config = dict(
    n_layer=15,
    d_model=192,
    n_head=6,
    n_kv_head=3,
    head_dim=32,
    d_mlp=384,
    vocab_size=1024,
    activation='swiglu',
    norm='rmsnorm',
    norm_place='pre',
    norm_eps=1e-05,
    positions='rope',
    rope_base=500000.0,
    rope_fraction=1.0,
    qk_norm=False,
    attn_scale=0.177,
    bias='none',
    tie_embeddings=False,
    parallel_block=False,
    init='uniform',
    init_std_qkv=0.0353,
    init_std_o=0.00644,
    init_std_up=0.0353,
    init_std_down=0.00456,
    optimizer='muon_variant',
    lr=0.00296,
    lr_mult_o=4.0,
    beta1=0.93,
    lr_head=0.00573,
    grad_clip=0.5,
    warmup_steps=200,
    schedule='wsd',
    decay_fraction=0.814,
    decay_shape='sqrt',
    final_lr_fraction=0.0,
    batch_tokens=32768,
    seq_len=128,
    doc_mask=True,
    train_tokens=280800000,
    steps=8570,
    dataset='wikipedia_en',
)
Each number is 128 + 32 x the weight over its row's rms, rounded and kept within 0 to 255. Layers, rows and columns count from 0. Numbers have three digits each. The size before them is the row's rms in percent of the matrix's.

# q: layer 3 attention query, 192x192, rms 0.0855, rows 92-95,124-191, columns 144-191
# k: layer 3 attention key, 96x192, rms 0.0929, rows 60-95, columns 144-191
# v: layer 3 attention value, 96x192, rms 0.0616, rows 32-81, columns 144-191
# o: layer 3 attention output (transposed), 192x192, rms 0.249, rows 64-145,160-176, columns 144-191
q92 108:111137144180106195143086130150131077098175185156152099096109157113107118108100129156155138122122135141143143139107175129169141123166142112126121
q124 104:073069141035134126133065145095146163122155138164137151144123067146171153186108089112136138109141152177121102120123140152137111092131128133123065
k60 105:186073090122086129099180124165147096169133140163158124088127134146098053139147145154129092128107101170102166131090073121113115114157127173179048
q93 101:120078174181052120141127126116126188158088124147116143138172120081138065147134111104130069150049063172130146153102158138151088117115100163201136
q125 105:098139160089150100162120128115142084121098133092226125101142167153118218163098134197092150142120102111055165076159141143124116129125107101124164
k61 098:204109138119146050157152088145136130104131093098119100110127188089165101176114164044177119081114209109156132171128123138109148149144099207131124
q94 092:167125098126109123143096139147084091067144165160207089112133124125155112178117137092097155207139127134124165080095089162205179141124072102118156
q126 115:118149123106076154091168099122135082112117158138091144085170181119140160074126116125159156113150156154146159115115160162107185128152115075165156
k62 098:127168106114099136135082120202102116138190129100131118083064065112164154083150194126105133066181163181214084173130137121071144184087167110070117
q95 091:099163128112136122102101124118127084090116066110197168097142067119151133213141169116158197051150121138132116168123109124095182167145127125136095
q127 115:111119183146132092177110125140172120130159119152148108105142086088127106106136206133124148084096140128166173115153172141094140115121118076095158
k63 099:116130193076111120057069109218124101124117108191129118080073163146125092129114121147113158106181203093120117116197131139126100088133089099129114
v32 103:121134096110149084124095166115148159100114222134075100125069121097145136110125120136149088087154114162159170118179139143195123092123201129171172
o64 091:171123102123154099100124099142154136197174079117100147118144175115170159199098166192144078098114198098144070147152211101149138126109136144135145
o96 104:119179121137115166061145106126127102090104125104142116182099145114085109100129074129135157134181080140099161093058090102117116144157089144069093
v33 101:165116135155132103134167111170155130151180135116155148133161189135096119148111150163151148115146101149127179110149141128142140161166134085151126
o65 094:139084111128117088137105116148166175163140107087172147165153103099135129131133148112103103138097165116103108128129206101061105117159117128144136
o97 097:107142085134118170159144137130100070119088194157099089150078122132121103122098145113100129122122156159163098145097047138149194106139129153150152
v34 092:150148101188159137117164161115108148197139118139117084155194120131164093116095150139133121172148107130168119110164130098096170156131151165139105
o66 087:097155157091105076119083138077105149068049151153109110111070114157145146112123191173141127119136128117177129129152130147148117077125084133166131
o98 088:139111099104139173141154164161140042123197112108122107154147115110076115130098121088142104167128138130064144144110151145120122141149100153090146
v35 106:181105113093116131165147138212095136115099105072090106120141168175125127098145071100137134109194179097157112148100111127129147120138143114178182
o67 103:111126105126135172152109118128164114136157203153165165143142099107102157126133100128164090158144074136098135055136167144138143063149124137154153
o99 098:091109055061092105055182071115059130118148133102132075112153161137182123132062144119122137108077084113154106141142100110137119149122101103097134
v36 095:147159098146151173091119111154135146062144099200089132126098158125138134147141077108119162149159168087142127136101177134078132162098120162146110
o68 093:061116168073160120152084162088111114122176195083127123132119174119103123117152122072135160159162141135071158108138102131127158107134105127113086
o100 090:131101134139095134071161154174118128148091166155123098112189090122189105136119194212121114105148113133157131107131171107101139109145150124155148
v37 100:140168165098124162101136172151130093109046100143133060138120151082136108166078137099127146154168125154088095109153112112098168132136155104166132
o69 090:210072159118083115146149186084117115121159128141105174122167113137099137140155090179169159068173172101166119135152130119160173142097084171111124
o101 103:114190115109122108100122095139166145117109133095144098173155139166177127139092158109072101170058111128151190167150129110160120084174139108184117
v38 102:125138147137117142074175117060091060140144096112176151111141148104080092138181089092133118110132083156160090154083159165150116147116088137118064
o70 093:187138102162122125107140133151153203091105084138158137088162149160157125130122119124119116133107104090101090102132132175084089121178143090186117
o102 099:082144173111167143171095141113154073142121188146114096124116127120102165096100172105143093121176146158187144150121086054147186159130170130085173
v39 108:151119167114114125145137089166113081073159118151142135145129065154111112195097093111088117129142122196178149113103201084073180163150079140139187
o71 096:153092106174128106110096093164127166133151088111137125105130172127113126112193150090109159149051084134166106114151085144102114106105129120119123
o103 108:106110131101124108104138122119113123141119152158105056129109140079158059094108062092189104081156150144103120136127104095182104062136125138158165
v40 104:152069129104132121130082171102130155165154091101085097130156147157214093106118114116100091178151146109106096166159140116117149164183091167121122
o72 105:097174115173081169110116112175164096162134125107142120114163155186113125179095152167221128132074137162118166128146165137118106047175114139166113
o104 090:163101144066116124150141141082095128064095154158134114105063108066108201091091134121133115114148117097162183143146138110133156170117164173092141
v41 097:125093128103132135122102079117153078137130141093121142159140097113160119119120153139137161176131112173107082117128133135220142145167130127137130
o73 095:129071065157111149145168140096086078156109146123161123140180130156119174073113120092188141118137140125109144131122153144152171109144110116161117
o105 096:101152167106110132081056094136091107103140133085089059123110125101133092183158132133076053104066111098134096133140111098116067109104145090101114
v42 097:138134110087119089100140169162091116125108124076138134141119125151117093221132098184132074113146084141056077154110118138167123119163141111186093
o74 100:122090132236129177153087177137145080092134109110107121141152157086156145079115135095092150180131118162110109129059109100150130130151125077087120
o106 090:153163153134149081114153093102106154127157114133137158127151155166085151174136107108060136107138157060165128160165128155097105131128116157147180
v43 099:096130192087116159076124083118067182149133088110119124164101097109176105062043118138117137130122163128116105120069075108139121048128096138122143
o75 092:152138173103156190153167131058170113134149110115085139122164148158157101127155074147092142143112093142166155082178098143123105205174206122107124
o107 096:157133064186098089113097137137174146118122110110137140168067078121073131143083182146123123104146161090112147137166171100129086053116134144176073
v44 099:098118070165124124116118081204144095182120105097124171099191124109101155071144110162138127130140132166111127122151114105092117084120115108202159
o76 093:174158109094098109127162148138163157080077168116112146145121184162142097121118094154139122120156092098153123121156145117109138130127124125097118
o108 104:160100137149126131155140107088098129104158103119161096179120119144119134155097137130117147153130161104088136106126142166191136106143078107159109
v45 096:169124145070138121183081138127156146163144128139127129181162194067178051135084104142102110119086093177152079135162139137121175122086120138072052
o77 090:100127181166165138107210131166179115077088075154182114122090167166187132161125151173142150142122043159132127124126044143147110172168140105213193
o109 098:123143083149145170153072022140131103169168143139101203178122112151083134133169155060171089107137178125107150137136184105096143106127132110047131
v46 096:047073143115117123091149111147088159112147134157105129210097118110121161115103176140119111127149135085145131112076125130079122135180148120115212
o78 096:128159132150133115147115082078123118128125131145148080127121171139122171165138083092169152144126106131072103140123146035126144156140119136128100
o110 089:166072130156071122139147186134095127113086165112135182092136093130134164079142133108125068083126113157161103133175117161189088118074104086123133
v47 102:162113104097146232188160084176140144100150119157104118103137128140132106090114108097186032116101166134105172148095090109144107131131140134086116
o79 106:087095152110085014142137152116126057121115119089119149121130110126099118122113093108071119149149140122157171083169159095059088149119076137139145
o111 097:100139108217136211067094095131148181143111166189098157158107137081171093121157093157160137124126113094147098156084131161145184091144105146134173
v48 102:143091162126092205073123114155137192146136147109098140136123117161118127101120128154160116208131071063097172099141169130137072132163098082164136
o80 088:100131069127103074148116105153119085088117139137140122187112147107096086136187175086064144163152159134166167094163066154161165090134176158145106
o112 105:123163166171164132133091166128193168108132128137134142093149073143208123155150090182177118086147161180129065145117163085142150160105108084149099
v49 096:106142135130163147139173148151159126186087165132093055169154112132111148106176110087108095153127144124090106094101075149087147127148110083162070
o81 090:226119120144113086123179100115094190129105138148146132149131097141152096122122138126150142114169099142169121105159182102144132093101194152109169
o113 096:102129113073175135113110170098190112129157142103160110085138124093099179122131155120120119117104120086152133116131098144092110143161074164093138
v50 098:095101099163111130126131107106165106090100163105093188137108137097201171147137132116143066157175141162130165168152147114123128172113174076096181
o82 101:105125171120087150181029069091135174118121097120131125127186086135133104123152142135113131085145115125096161060059141115188145059056074130175105
o114 094:133150115080145116119186164143093092144189140093113126140098124195106143190123093109098113175137134122139105147122076139112083168137167101127128
v51 108:200071191081151135151161090204137141072129064096117139112116129090091097117142191152143144125115126110112099148107134165111144102094139162173151
o83 095:114172160126157137145146128081184094150108146135100164145124139079134116104105111134175101152169103225112122108143107107120156182099107074156152
o115 109:117071086079128127120151129161082145119140129118108141109119135192140162122145153098114118109088178096136127156058163109128144071090104166104146
v52 097:093160082107142036046108193125134093102117108083084117112168066110104117147161081113196133137129134091104150057134135198112148140196134093063118
o84 095:130135161186170177136153105146100074196181137128140085156108131182128111133132179123155097167153127114171106156107110115137162116127141127154117
o116 098:184143128083127110112114119113151150108182118125085171134160143071127179102069122152104139166124098180129184145141119127099064150128064105173138
v53 107:102066165126166117076109151078173146102118077109130173111096158141162183177106131155110119127135149163198117125156137109191155090131105089119155
o85 105:082081152099085166128137102164135113166113126100168113048109118097111170128156146102134183098096150099157109134108186116128141144156101159106168
o117 102:165157106135118112119180166093069079103113165120102073204142135126150099075151120137152082128184083130073173126139061086079115165130166150137094
v54 103:125138136130087146128095138131103162154151052126097138092173116197149152090141103119116048054172084117109127093113108144134136154149142064200095
o86 097:154168072159168160130104083149126121126115141146146158104115081117151131132125083058105098113093160123087115082130147101145120141115161185162112
o118 100:087110117104095075096097110085101167119137154084161120125168125180108163120120174172126153199130078129187148140133130120159176114093093072062088
v55 096:163160121173120131101151086085217102141119102107082146111099082171121134115186122170138102075139154105146090193104132119143131087176132127115185
o87 090:135173097075102107097145110081193116106127141134145166157140187181124160124132080094158118073163146116156173133082129137073151125123086040127152
o119 098:109120132144072103209090137106080120146125063159139111108158116101132084131096151152158103167130088174160108184182149113157138122167146181111076
v56 096:056077121168160169142154159122138093106072098216158153104148124080106156167111102163156102121177114094132106141163155070147107122107155100122131
o88 094:182131095151079158118130109068160146135153092078102150114114122162129154108151177098049151217114167135140118157109120091108108092130098104122170
o120 097:140178137154157082112096170147091162115161127109170107151122144082121150129098050114152143159109101090120084108121127146174124100125165175154126
v57 097:135176154168105096160135152077080145056093129121080094179129141143098115146148158139206164204112124156099091095114171053091100092141125139103101
o89 099:151121146116098111090130088203093157162137139126130130133101103104170146141093120144121151123049155109144088125130094143168118160134131073156062
o121 095:132089152153109104178147155082174135120139147166088106092145130114123095171177151102115104136125148162141101116145154147113155106081113155155208
v58 101:128149144139127143121128184113252108183166121112128145120121143202133134114121114076118137158124097134095127122095092086095200093099101083078105
o90 105:082091129124125174168118124154107090159133096134107120150119134109121144214142104128123154149110175049173171124139129153130076083153103155147153
o122 104:130086098163147145111157102156158106115185143157125097099145099093103110075161136143110112132119122173158057106154140128147198176169127144136098
v59 106:069113133148104126159187150127096135093144093113213169111093113133110182167064116121119125124141155114144150131125110092125076129134092132092112
o91 108:152101124066033126090149093152172191155139124165064148122171156134159149112060063114119127159141143122126130148138143129157132081136145127157157
o123 096:140148097125233145181134171078119037087129136168186120128119142117139097104205159114115173116176070154141145113146104097119149147122133190149094
v60 098:111096103149154150131100134092158122068119120163063124122086154141165157084118073110158093091127178127097132122154099143079126143071096066149111
o92 097:097124147171119108094088154151133112150139126053177089171140114120093133104136147144123133072125115163132136093076230143126076172104206139155125
o124 094:186134105149110096147163106100125160137130148213109159128088130147142130091146113110144136170136134119120104115159067113107130095168078129094158
v61 100:089123167101097116091130127108107045109186116082096109161175115162101084166155161118126129114117110160195095121128121147119145157167101115116123
o93 102:134131096186068124117128112130127134155096145092113127061078119115166106124136138112166154162094077093134130059089071127140138172168123131149151
o125 102:150066143088150102124164176144131113098146104150120151147160116141105150139087161150156100142121223149078165118131153132104117101128159086080145
v62 098:112141055140106119137164182138120139121158101129078156123066124062066105089110121078196094066055101123146122138143047110210133111108056129143130
o94 091:152167162138146163100094108176082107126146166145135117110160125136116122181110167150136091157145184084129161145083160090049133158143100105128176
o126 100:088089081096150078153107126140143106141166141102134125148112124117161151106140136149138158110131099147135135125217102125110133057118154131076082
v63 102:189148180141086168128101147133168137173142143089050191130128134177141078175133101102185082170185164106086182113131104076148121125141209108121116
o95 100:059060119132154126111139081185091076041142074132155087043126123112123152117142103144113113114089060077144123093128177190160159120129145175089147
o127 099:175195160113095087101129176121129149194099166129118212157139136097110089182139167183077175141123133093158162140110123096082141146115053103156107
q128 101:094115092097097126116161140175157068102172118102106127120097090100177130207193155134075107123101140183114080098194157119116114108174163087117072
q160 089:094131094157034146127173207143154114089156103147121101117137163121140135122149165125172151099087112093084193196120156150126176180086114156124079
k64 104:151130105154130135155148045107124114139116103119187117171137086150093054097141138112080170100142094108120109150103114126163168092113095137129159
q129 104:138127146162131180136140133158168148132102191109084098168115159147139122196078073085121175156125119093150137180172164077076179161126111115108146
q161 102:135159076099177182215150099142153130101084104086110111167094063150112171114132145146120152148145205121091096185144087154112102155190082112147140
k65 089:090136101158201132130132103121132158084171103072108070174102110147071149107162160105160128119121171129112157137172153174115160186150148084140127
q130 096:127149124102113129110147130197036124103116164138147098082098131151113140138140053184092131147123127134152109135114069134164035166101190185114153
q162 100:108113137152151140149117123091111117098136074144128150123154133119174091133119130105109133094153126096128094146081116120140159111126139100141107
k66 093:101114119108130126108108148101134126140111154119152132116130170040141170139152205116155141117200168150199164209133154133152146074107148120088178
q131 092:164110109121179154187108111166114158104153070195169096112141133097110169082165120136173134167128164155134144128124114076154158060115122144097133
q163 096:062160106096100097093145157137126136097162153121072115158107135129169135153131157162156127115126094128157103158110109131175109070111161130114130
k67 093:149146108143165135159069046106182101135106059083179127099054108130083143107186114159082123118147145133095126151166151123081132132163151166082158
q132 111:138177099107074134109170120121192109131133159106080117169157094162149139130138121091214160099141169147133135181126157148024117183153086116115125
q164 102:118106161084128144148112078187145151097086125125058191122119042134172154134164117127170158231091156074185117134145140138080169148115110088159116
k68 116:086136152123087169171106097135130122107110092086120098149118110117171146164153118108133155149129166110192116148183137150116218165185080070053129
q133 108:130146152156190068126140098147114149146119137147158115142128148120101111124068089199123063053160157177131151115110112103120142239084120143161150
q165 098:131155055164162197132199118096091134170111086154144126155092119126121128080125129157159126138117091134176073123106130136110157164142108099120121
k69 105:161151108150111139113134139113151120111123197075088120132113108105098105098153101100150168117105106113168089122162171144059139162104171079035072
q134 104:084159120148179074154118115109106125112136176158122158178148121115111136207157117121047121147085094189131128131155099103136133100113057169129168
q166 106:160103102153127180092176170133178081156135153124152072103097092137118142143109123135163115177143105108175113161147165064102064165166126156119076
k70 101:105160146106155121127104181182070140117123117160118144148095154151135066061158134137139161185098131142082144077143137139196173090127124194154141
q135 104:063118194110136091104094137120141156118188101176133090082086152118123126174087116205109134137083109165111123135172158144052143109112137151093159
q167 102:050133114116122102111112089145113125078150132060115143122215112155111157214126136100110179160174143129086102110242076136110123120160122136123183
k71 103:180095100110163128150115114082130064164128108143112133101058114128069090095168150139126168154123122133142101107094092093171122122071088108153126
q136 106:138134142115111126143138160099129155154139165149105172148104022124053110116094147138132143120078109152112128133170191148108133108106122164095120
q168 104:125130175151153101099090150095102135123135110086162107153150147137140096116117090172140117148131164081115126066189078131143193114114096092083098
k72 101:118176155154117104145130081088121149107025159197141113080077124126161128109109130184085106117146118122100147084091106109140159131128201105130148
q137 112:139145180143080162087187175070128111127136141110151126132108169163129063139122095137106116087136099104108126169138092117074137074133110139103094
q169 105:115139064166127144123101092176083158148126088106103110104127116123061139169112079125079164083195113117131158159069190142161123095107127157155116
k73 105:100098158059068125114149061091107133102110118170113136171143140103095089132126201140149128154089132151051155113163158068216150154122113076074159
q138 111:102125148152135155167075129150092156116155151089034091095185136131121070120144118115112098134093165129103161107157101171111152111166086022133157
q170 104:117176018076110149116142131151194074104093170100171100150065077151146167098139113113185076129112119128145118112146107126112135126119098133106095
k74 108:130125082125158133073074132150143109165088103166209162079154143120150118125095085120129153136104132132157116156109175114113147144118152164092099
q139 104:134060128116123159109066116168151111056103108094137195143092106110160155134127122138112132180105125153118115132123126134112121134148150163041090
q171 106:190122106115121077099208140117191134134135108096128113118100156168168128107143161084140184094132148135076111124105110156145083084069103166155148
k75 098:053092133146126137145084103083077123132120204127097134167178121135070094163103177140123085107096095131132187152125165121136136192162108141154121
q140 108:115062119104108126186167087059191133065147100176115112120094076172113121135127099115137094124097126121128086186133169135117118123070142175142173
q172 096:161104125149134160167120111184096171185081122107133193153132073079146131087159080152126121166159148124192135142117097108116113144144139137171153
k76 097:118082149099133139096186120063157110137159109149105085111132190184133127166078069136162107106111108131106150105118110172136062087147115218140111
q141 110:129165141112096114149139164098159124151095102131140106086178167146144113137110160091143130143116178137143148165156140155149130137082127151088132
q173 102:134140133149198135134117117170116164101060126121121078121130105087060093142184083169115122152134067145074164081073120097103111135194111071118114
k77 099:135087108143103114160132145163116060143176132116072147109073127096154128164126127133136152107117198092158118173187113107101089111145157163183104
q142 102:102149190226111125150149146071110155103076117089135123096166159129151130142126215135077211105151070137156148079154152117169159099138116130150156
q174 109:156149109150155160178088123156085164091124141124111162143056134165159116126110115061110126126127115136133176109105128128176150107125105123120133
k78 103:140139121164088115148154076145119101145092117113079111112131065139106136215115090141113121150101112087095162170143108148152112139098163160089133
q143 112:150107061129170088133153109167106129163119125084113158126109100164095124124110104164068155175165159096144080141140124165168130108142110128131120
q175 108:068126133085170106066098165116152130113179167126186163137114168124106051176142076125153147205088054124121135112179119058143126141115193143145130
k79 102:105129135198099139119106142104140154150149122104134093114094161126232176073125143118107112160098082104165085135122142143081084130108114189161113
q144 105:110117130089090138067102130129173081117119166117095137125098125124112164142179071167116130109095129144120112129080133119124180164160229149128103
q176 106:186101125093130141082160117106115058102125110184148131094171182170101102140061120065095171146191148143130143100130156140124096154113146103089122
k80 087:127098095104117125160104176134147099084121106115147174100099142139165129124134123062133132145166134157151169164140082149179063120182139183189105
q145 089:166146069086133127177146138100071158127166094115120161149100084139148151113125104152129193154160097127127114107103138106108147141071076179134091
q177 087:160111123149151153129084080100129147106125095131128142115094106167101127164120112123129160163122132111179117136112143121111108119171102127142099
k81 103:128149165141107163130181144085134130079126183166087118149161178129110163105147186159145152121126154179153147136178139200099126176105135096109107
q146 100:128107137116154108171193143086112173133131113135131135169125137152144132120075146074096085203142150108125135147138152109125118163064065155170131
q178 104:126141098120134113137126084118151108127064161046079115123103101175130140167147079113181121157135155074101134144198068107135067168196148076106160
k82 111:112138128173164134199114126111095156135083135082174154196119126126094154142104055087110144165112088087151090083041109112163215106134131105120103
q147 106:131095176166075145099131080187145157104094130079105156169152084151122176139101138056118203161092129129148109162125153121102155136112121103121113
q179 102:154120141099084174094151153131104128138122130071141116142124112130102111091111107090159086159124134122160062150141139110045165193165111167169179
k83 114:143065134116109154171108082053108146072118098126132073180148151143165153179179109103158070140130144131126056150171139164142152164119136086091079
q148 098:089150141130128119156166145124122163125060132128174117122140111240091113102118128111122092134189132089093107134144111103136145096139118113193118
q180 092:166159115158106119099189110142148150169055053091117121114141109079142135159110088141169173163133117121136114126062075141147141132111104140127094
k84 104:149133113166159054044131117131108090172112138121137163103119158082126094059142157191071130116152133162153182092147147099093106076105173180137133
q149 106:094166158105111159101128118098101188123088134063100094117113141141147176197130102151124116141105147107154166093184116111153159085150143108191100
q181 103:153127166124166178154162113168171130171123165140153087142161148135122139153091153155183130122099149146114096137120123131114184151178078104128097
k85 110:123150100095124126164101146100167145081128144091101138119096077121123141178136150075168181105122173121155067108110101126120147145147131123107145
q150 098:180027129110166096197152128135122138078090092180096168149142147108089086122138127086153082125172153095145132094135118119159130124136138102162117
q182 101:119124110190133121107142116100142123106114097090128155157121150109147108130135123112084114063093148143162059107140108126130098168158162127082097
k86 098:107133106178135107081059120149148158150119130169142093138164107099127131118106146143120172210147122168157188111112123162151101112170132155163191
q151 099:078201103136123127120148179104125139168138144173110172168097119056161086150177138131139103131098205118146177202078124141149136105115171154102129
q183 114:158029075136118137104154109078129136167118129105073165121100116169132073116145140151184130113109091149161107181157154171093100198126133116169133
k87 101:091116153167086168092172140101139109133093121153113158143144132144134156135100132100154199139154139215176187106111200104080186112111102120143128
q152 105:172146117099153173119154102144072071124149148132162134116175206116106144138103111168126127176072134158124128148140149129179158197178193114156109
q184 109:127093145156166087153127112099156161111074127147080176152144068126129125127228115161085104091150051110138160118120068148100153097100145137134158
k88 103:119123144150108158127113097130110080178106147169098135153113137145158113107112195110077114086124175121156091102144095097093152097202096104110096
q153 103:101119162140137147171123090121126168093139111110118125079167145142153155091150167160152205153147126081208136118172155144089117149085136140105182
q185 113:109123155119160102083124112098072129129137130176180156151129127094130161184088122101077091202078138133107117187086121088163121140095125127145123
k89 103:115125170092106124158121178101153084082167106053103159103140088216105158169128086137159072127091143157154160067120096079119148176130130049165161
q154 110:198126153146115120133181124207126129115094161128171104151118152193119086142135167148179100118107062183091105133079082214145106142146163121070131
q186 102:118122124126123160127158087126189144111109139126112134157113083101138145128164126175137083136141130114091125136083153141111161127131132102103160
k90 099:120177104170167088154109154109142052171148148141160085121166140142136211169078095152143140091108164154147080104177117088109147092105148171184087
q155 106:105146095077159086074144141092105158136118095068106148115129082084141155151169089143146107136161116201097165128097140128122114089173119084130110
q187 112:175125188135134092193097123132144052148175106150146155112162104125088124141100171127073155186108105149104158076160114175138167107098152066156119
k91 105:163144123163118123173086136176110129082112130150054127122145092155137131083115159111124172124092125121171198153112118132137183102143128086095138
q156 104:199094126162182126091135207144165102133114140167151173134102114053141184090157199166172159127111103107175136146164112072163075158147076079104116
q188 099:154146144151084107112139133143094137199148127138116070060108117224099085110109102131146089213124125114053156138122149163104132096146160156157138
k92 094:123164171089085148135109117170119094127128145101129154132148165116113125135155140085105198140119152130203152084136141105141112133092162131130084
q157 110:107068073088086148146087147088067123104131110100111099116136151098113090176070126112137127166152117110191094067166067150131091154143137154141143
q189 105:152110154125158059110132073152158126186087186102139177144129141149130161137179116152150093131108145133119162172113103149150106127106164166070100
k93 100:154146124199075122120117091089156173151171125130114147115135082103111137173127105070146185137165163136141100102125087103130143105117125195150170
q158 104:107151104140081151138078110101114158115164122101075114155185146139197144103144129142154164062133107139078120110174114152144155171150178093112170
q190 108:188126145125114131157086110144084070145097062100167135117150077165133141130165193101108126171146112086107099138162090161134097151135123121161148
k94 103:156154106093160128157141118121124122137127190146094117143170168120101143125037114183106124089156129204154073100130133097114110096186193154090198
q159 097:179160146122108110138148118173072156169171098100065163144113157160132180116158146115121162079106088132181138136184086156136148135129148187123130
q191 106:141099142151178120163114127099218116145135129130213133183167138124166167144102158155148073123221155125124163114170106118099119088106171149082139
k95 097:105147176171072153098112120170133176092106131136084164098138103101099127179125073123141138138090147080120096073140136125157139122128150157185113
v64 111:129106107188136131159082148189137117102070136108146097122122126127109130095102087098155171190087136162138142132131058157132134121151106113175128
o128 110:154184153141138159139096118099181125094143113132174114078125071163125112157074156148154191041173110073193071110161133143115128157104175111101115
o160 103:083070098058102117063130152117086072181110118121087154174149142132116150117133140100143076122083128143075152197093092141162169130213101172127096
v65 097:132146119118129079107109157117115105132120145051170155116140157077091145068195161197092143169142105097108105102209166201128111139112132133140159
o129 102:088133111144111113083075172107162154123110117194080142094122167142147162123105131138144129185102097107104134141135091112120116141089120114121104
o161 089:130112153127134163160129119160098137114131119111104071187151095144098070187174088114139128091141163107133092111085144165093164106160139149159122
v66 097:185125106047137083205093140134097114082135150094101069121107101157153095077202163146120124154114128176070131123129126075154159116112097131164150
o130 089:169044126099115135109129161145111085136150152156148151153123160088076088162142116215090130111123104115177102122133119137089094158172116079160142
o162 103:079217124122206160137124114071150110159067097153173135071126143163166132137117108111151135169092132132109194113127133142169118113088178169157189
v67 106:193160157142099095097135162184122115092134132113126128171199083176097125101137146094069119139102112093142161130160136136109154158155131073143126
o131 098:120141173132162148137095138106132105200157142105184095151134108073086178127137104133142127102118089162103142116111110086129128158151144130080114
o163 099:134113088143075098188136164166165133090119164110140134080123102139170104143107118153180143117170140122081098128108150121157114067101099145148134
v68 093:140131159137152127117110106165123136099168092168155118131138123138077139117108191091082174120095127117131115092111159136162116104055059171143147
o132 089:139155089105118105151135178116160102144171162101148132153165123114166145130097116141114127150134127140132156178100099160129144119130133150118150
o164 089:060123152171118119120130140125125148107078103139132144136115185144143126135160139212124196140149149121112103122183154096187179150104154099134107
v69 111:134072115153166100124138148111159159138122070106167075114151185094159125044146143162133094092112108119117140147141159204150138117170190110171122
o133 106:106185088164176117130167104128082088119093129091144130138139068101118111159148142130117140091086166169137126114122078113202113147151110087130129
o165 103:108074208129088159122099165108166109140101115157135136141108174145094193141099127102137094166152081111093157126133169146090151102098135159134119
v70 098:124064121072088146090102153128142148139157111164073107082120155119150133099164091118137204138185109065050124191151130177141094156099150160103157
o134 099:092089081189087084123128124141131129145136131151198146104147123119132097115141123215103129127127173124181190093115144148094173114179131118170106
o166 098:110209151082128143142135130156116113161129122085093124164140121109101134176096104093160153160150025140054035179101098124142129094107105167065141
v71 098:056116144118124154127067155111198074084160130172120054111147096148141191096114192105098138115156152098103146092147100156128105151158084103111129
o135 099:137157198181111091106128096113139122094159197112165156152057163163120119196104124117086110136132137149135077176142155114136154153169097097111139
o167 095:098141093102100175162153112145084159161102064156151078114170137060123167084126140147151154107124089194130156108093087136152079062129147136134102
v72 094:166112157087130056108113074096185109146143099114104160138141113119089119099105150146140112101133121128050187176157099146169116083138106157166127
o136 089:103130152039119082206146155106210152198113141176129194125107165130107103137149097148108124108105124186138136093146143171163134109101117111096167
o168 095:114095145192130170107115134118089142099099176140153055111126084121114113151130121152124117133190097169142097138113129090095139108136168126141103
v73 103:124091151136121149117133118102131140085169167157163107096154103117095118133121082154169110067116154182151162105100139157159132172078134152165159
o137 101:090146136141176118121120158162147214087140159168156199058133139190156092142143164095109124161106104103073131169156108106117115113153132098133165
o169 090:149110041134042184145079160159122043180099130105127084135078126129106138052085077143137115103137157118160114087107093121152123134150114186158157
v74 095:160125130149137156117124161094150158118104145095130151064137188092148094183128173071113109149151173136108088089117116146145159158143138161143117
o138 102:093192118092121069119086125167120153146152183154179147156092120147097136077135110105164146110097195165147151153141082162123140152144124112114165
o170 094:130134121160110158079100156072172168146138083146155143144131127112181123162145073158123120144139035130119118061148140127081093080107126145131137
v75 100:143077088146088055214154085104090126167113141164143111160143130094123116169131169132102058170082105126063187158131118107067128098171174126136098
o139 098:163107114130137124066137137093083171108125109144135152129157086157074079110107120108114104075170117079106095091120191146143071164064106141124112
o171 091:088158140149084113141122164180147080107129121112069105108146166118103108133163107146155119120125170190138177115077100084100125112172173140127142
v76 096:110073102176098112143118127137131146168155115153093194128123111130157157182126126128154142126152129161131080139078141106182158148058087104069131
o140 094:169106119086127160150153118090097149127184071057164097084187130136087086065123159120117119155131107159186167125128115158122075136116134132161083
o172 095:076114113135132130139124129151170091119068135190091204122095101114129111122156101139138131061129164106135137108115138132159178107128126120106182
v77 100:159081111174072163142214133126142108093186087142092105087130107161093139053074151114110095167119101136157130107179122151034160109087090156125080
o141 091:106101079098119132159086132083155140145074122164126121157122133214170148135088107084137124115109074127097101197109150056123137162132091098165085
o173 094:163150202126130118090153151189110151110149188121135133134081125120124128123180135160126126105135156132142137085106108182174125130143153206032184
v78 105:134144142110110066068109119130122113111117139112106153113131111192168137135136091111088216060155169141150158098148160132129116118085145173171133
o142 095:163191127164124142135126081162102105165133072120132162144079158124169053130085176131148084136062120142084126134168081139162102084155076148104163
o174 103:103091151141121161136108145081158157115113187106128099144145115060139177139146129128091163082159175160122128179149106094138092140118160064173088
v79 093:110138129093184093111099096087154148129125096106159167110179169159147096089083111197097114132142126102129125170125106163091209135107129084114089
o143 093:109148161141116163134143134153100168072138113072127062135148116196166159187109126143118171148115118100111124197149094130140123131146127137144083
o175 100:181067087087145112176103128102175140198101146166097143115155106091145114089148145108148118077118171113114157084124184109118093130126101133121128
v80 099:147146072144112147122157149133124125122091143102115104190168148155139108117101112090181180112085097148115142110116120139146172177085076143144108
o144 097:201161132106174125132143081106103113097131161129130093083121081072097132156112107125168149086138075125153146152142113111123121071107180103098086
o176 097:083082214146139138118113139137148188152151134126150180107161192197145142115132142125056135207154134131105148091088102152170116113135116151096131
v81 102:131118138093114136144166149142180102095115063119146159119174144168144198110152102144151132142087148091136157131163140091124122141066102106143100
o145 103:121113083089079150126088135123211097170082165140144131139151093092141054138159150122091169157135138105162151158186142183136102148191090174094150